Weights of a small transformer language model.
Size: 22 layers, width 128, 2 heads of 64, MLP 512 GELU, vocabulary 2048, 4.72M parameters.
Architecture: LayerNorm before each block, no biases in attention or MLP.
Training: a variant of SOAP for these matrices, 2189 steps.
Each number is 500 + 50 x the weight over the matrix's rms, rounded and kept within 0 to 999. Layers, rows and columns count from 0. Numbers have three digits each.

# layer 18 MLP up, 512x128, rms 0.357, rows 218-228, columns 0-127
437470466516509471454504501448503459474545490471535495479506523528540511511567506608531511480435617480575493500450512507429524507406575579515505484443504423473326535520526431423511592597524508539586446588440568436513482488490478500475548430447448533616514520520469539567526538470448512506493521510497585471533512428560494506497484534599549454481458467429523455505537424453469462486485
479514554386504565453516496539585587411502407480551494477481440463474511519498441526512508478557486492457513525538525499416542516441453435464475461479465600458429466518483537492532464446491537476432641527504551497492529524521510453371479471492435523549477481513448352508537532488493498480507441616465542497517504520540567391556453475503490488552551576472470458450441454579468536509469
549489558538523540514510526444414627452500468564399588453493503419442497522539578519431487576479378504567459464468418603505470394512582535467521556498602456507477477541559533567497516556492493595544502485513476530488472417482527464602506409495592472639504572442538514443475501562497531557466522462554501590497450500444469445511488419485444447528503485502494596492431480542490540445505
525513461507460460541369502558523475462552405576515511474475544565515492494445460505570535519517452502546563533427485532514476465455467481536596477544517504501507586588551455536526477504458589501470446484489521400450515531519331467418494456449494491536575496533550573447504531450465493501529615506465506513473516476498449707461449489469529450423524452429382425414508531506564476558480
523521471524493451523552423461459426384505481503576504538462477392530504464548538465513485450500525541487547466501517420501483533556507425577522472458458477575538508515451580524457442487510505423486627384482493620551489572407492503537542529601534453452589524449526380451547530490482502471553467469434507596539538478503470474456472484526609456481603566584529508473468541395451549514577
429484463432454522468441478425547396491495406444494536534545508540551440516599507486597576540391481558600433491534529489511473439522568525530499487462518524578586508408560549514608494446439467471516422507483466478546520526478495414504501547486414557594463494528517483477510506518450545489510442446473468557509460503560537462461631513452579510528552458378529501468554509620411509513461
475551407427442460495572522567513420460515476481503551443580504423464469591565447528436511358507515501506407441622532482490450528384508624513558523449453509519463468535501534497507494504560485556507533464546470519502549543534570617462438636506513537482474563534502591549412535602468498625376479479537503492516409497600532413493442529476533451610443541499503460474464444519489502501430
572500549491435453507566509499494527500574527506471498533489507502538525521585532445525512433479391493508548410412522450474438523544476525523510492482542524547485581522542412456426494576463522380499498438524575590415481483524502553507439464420500452520627498527495504504589460568510490490455626484549421485523480496556496498422425534591510603484476549529517512533480459418440499503515
467443440509563465543507389558527468435452558575494437400490398513460423478535514419539373403532499526585488520486528595494498550517488517491596465463522562558459550539470527482450549468551463441605453503506427572506473529486497476552455447438508534556494525495469456581504517597491529539505498556542456518540466484519549494539548442400481494502477405497407519492497503453446582521520
454578414413525510553529492537411461500493522490556556572502372499525569460630493557518481435547445540430534561562441483454429480499513462468461431513502493521558524563532515471408492486495580482478376600495509530480429448499530563542496506455430545506590499531525468500543555378527528522448557495535500517441532521548476441559556575486572543508407438576535490426452495552407552415484
512417529417484465546517550391500535440500536468548455452466540490486458535475632522479511491477464448637447456509440440465517542505487504434539558396482513468526599463537490486487538489483529410511485447436499578484446477529566611525557472516481552381524576498419612494545543469447556468567498509587498549543499467493537570494477459519423571534489456494465429443437515576516481531475
# layer 18 MLP down (transposed), 512x128, rms 0.404, rows 218-228, columns 0-127
553480482474563624507499638491519446528531516575474422569496492508550462575561460466442430458559558507491476581494581505516505475470462473431493527528555518473539369486526558507481549558401495488448543429527569450542354506459470516469518512452539547470501482543493463477452568526487572483555509496507375470495518524476490555477526632478552542499512555425535504583480430451440367537481
532577528477521503489562551436444478486530478542532544494497537565417527445501521497382415458446462506537505476489475512565470493492624563477527503486516532524453486497479600589464536498516544517456513601427413394555480438421496462664478530514492484489563413527490557500505507453567489511498469537524553483499486534490514564465560483601415393569521537509551521470561463497510550502493
366455604492514486507481489597552557471469485456514512463466564475516603511522521412481507534521558434449471561527488460459560555542499498473512494500429516535547435480487488418510602511487589517470453548537502555526508442537504437603585522594429511540494554510506477598481527479626501530584446449549514468492482465497547361435538483439548476511495472525550525413517520465532507478600
459463482413515512601502503489528510582423513493512498504455489503526389538548485513442559598454475474442540504401557622489486449492457546472565520541547552529441478568461461521529451489424500461455422582505413416503474534504475467441466574409541570543484478558483524471587458555558519470505533508495456498489456466480549435421489431460441466572513474491541497534518408567412487460584
588410488522536597489530452471560466538493499428495436513428537627479480455444478550494596489537538502574392549469442545452490551493319521456506410478486578506511451433634462521510516493468570450498541603489578595494526378492458495535430487508419542461379541571544468578456501531542432486495465526440572520544479453448545388569493527549524513506451574524541494535477577511573463438526
435467535490493571514545481499454497501485595523483509525430654455442431440546481507461482581569551509421493506425499408476478486499470527481472463502483498400413537517546500432487486442519498525421573444535458495502504513458460545498510525497494462457449485520471509570508511467549554463568543581503482452508467446459470537502474517508458532570449463499525441488498570403459571539583
453546505564549586442554538438495529503526529484422461495523516461473453476501406487461537448496490458458535518516513419470674462552604520663563521530542461507445485445536390605406366471585484484569484367493506423387541520445462455443544548524445483524549506489556396510524515481526486496551523542473476527436494471618558586484468537504615600515485453533526456499404587462590471490530
511504571512554513476445330484514503514424476405444525565546456526522486392561408502509486497494588508500475471509501585522571453417512442489441422496501516461364476502532491536508529444476487547453518601479377463460541480451522428522439406529465490483496562532541456427470519437452436512474407486482519439464566517501526537582495498450451496421479532451510445556462480422549476418520
443469456576470495548501467533455543590587417484412550559523591470490498469481498499487567466530573531532500442420428482497575549480470394568574436464451401504518470485530543540527428408477489495416454492454526530547498535447427546508480601424596471469489469440631488467469526467519480574419570538496525525508604551511471505543455470588500464382474488448569501461483569556562569506546
519498590582515508500394506504524489566510393473417462581455472594494532530539401528536485502515445458424552491571478634422489491540516491500501477506591486483419464524500581470539520543586577411428487475538514471554486450507479487497501486417500479402547531564480636404446507450367528532525422667499440593512548494455436602499487512641501392458479519524499455570514524483455518523440
431527408561532416472388463503409540529587467442573563499463491498420526542475438541479488478562543490393433517530531526533569514439413481573452414535550505526546509549503509496468568544409547660473533540503492494500489534440496564616445480480551434489446492384498443511463501477419398522458463514483541526571445530491417485409539564483523474509586489467561465573535447408515383426497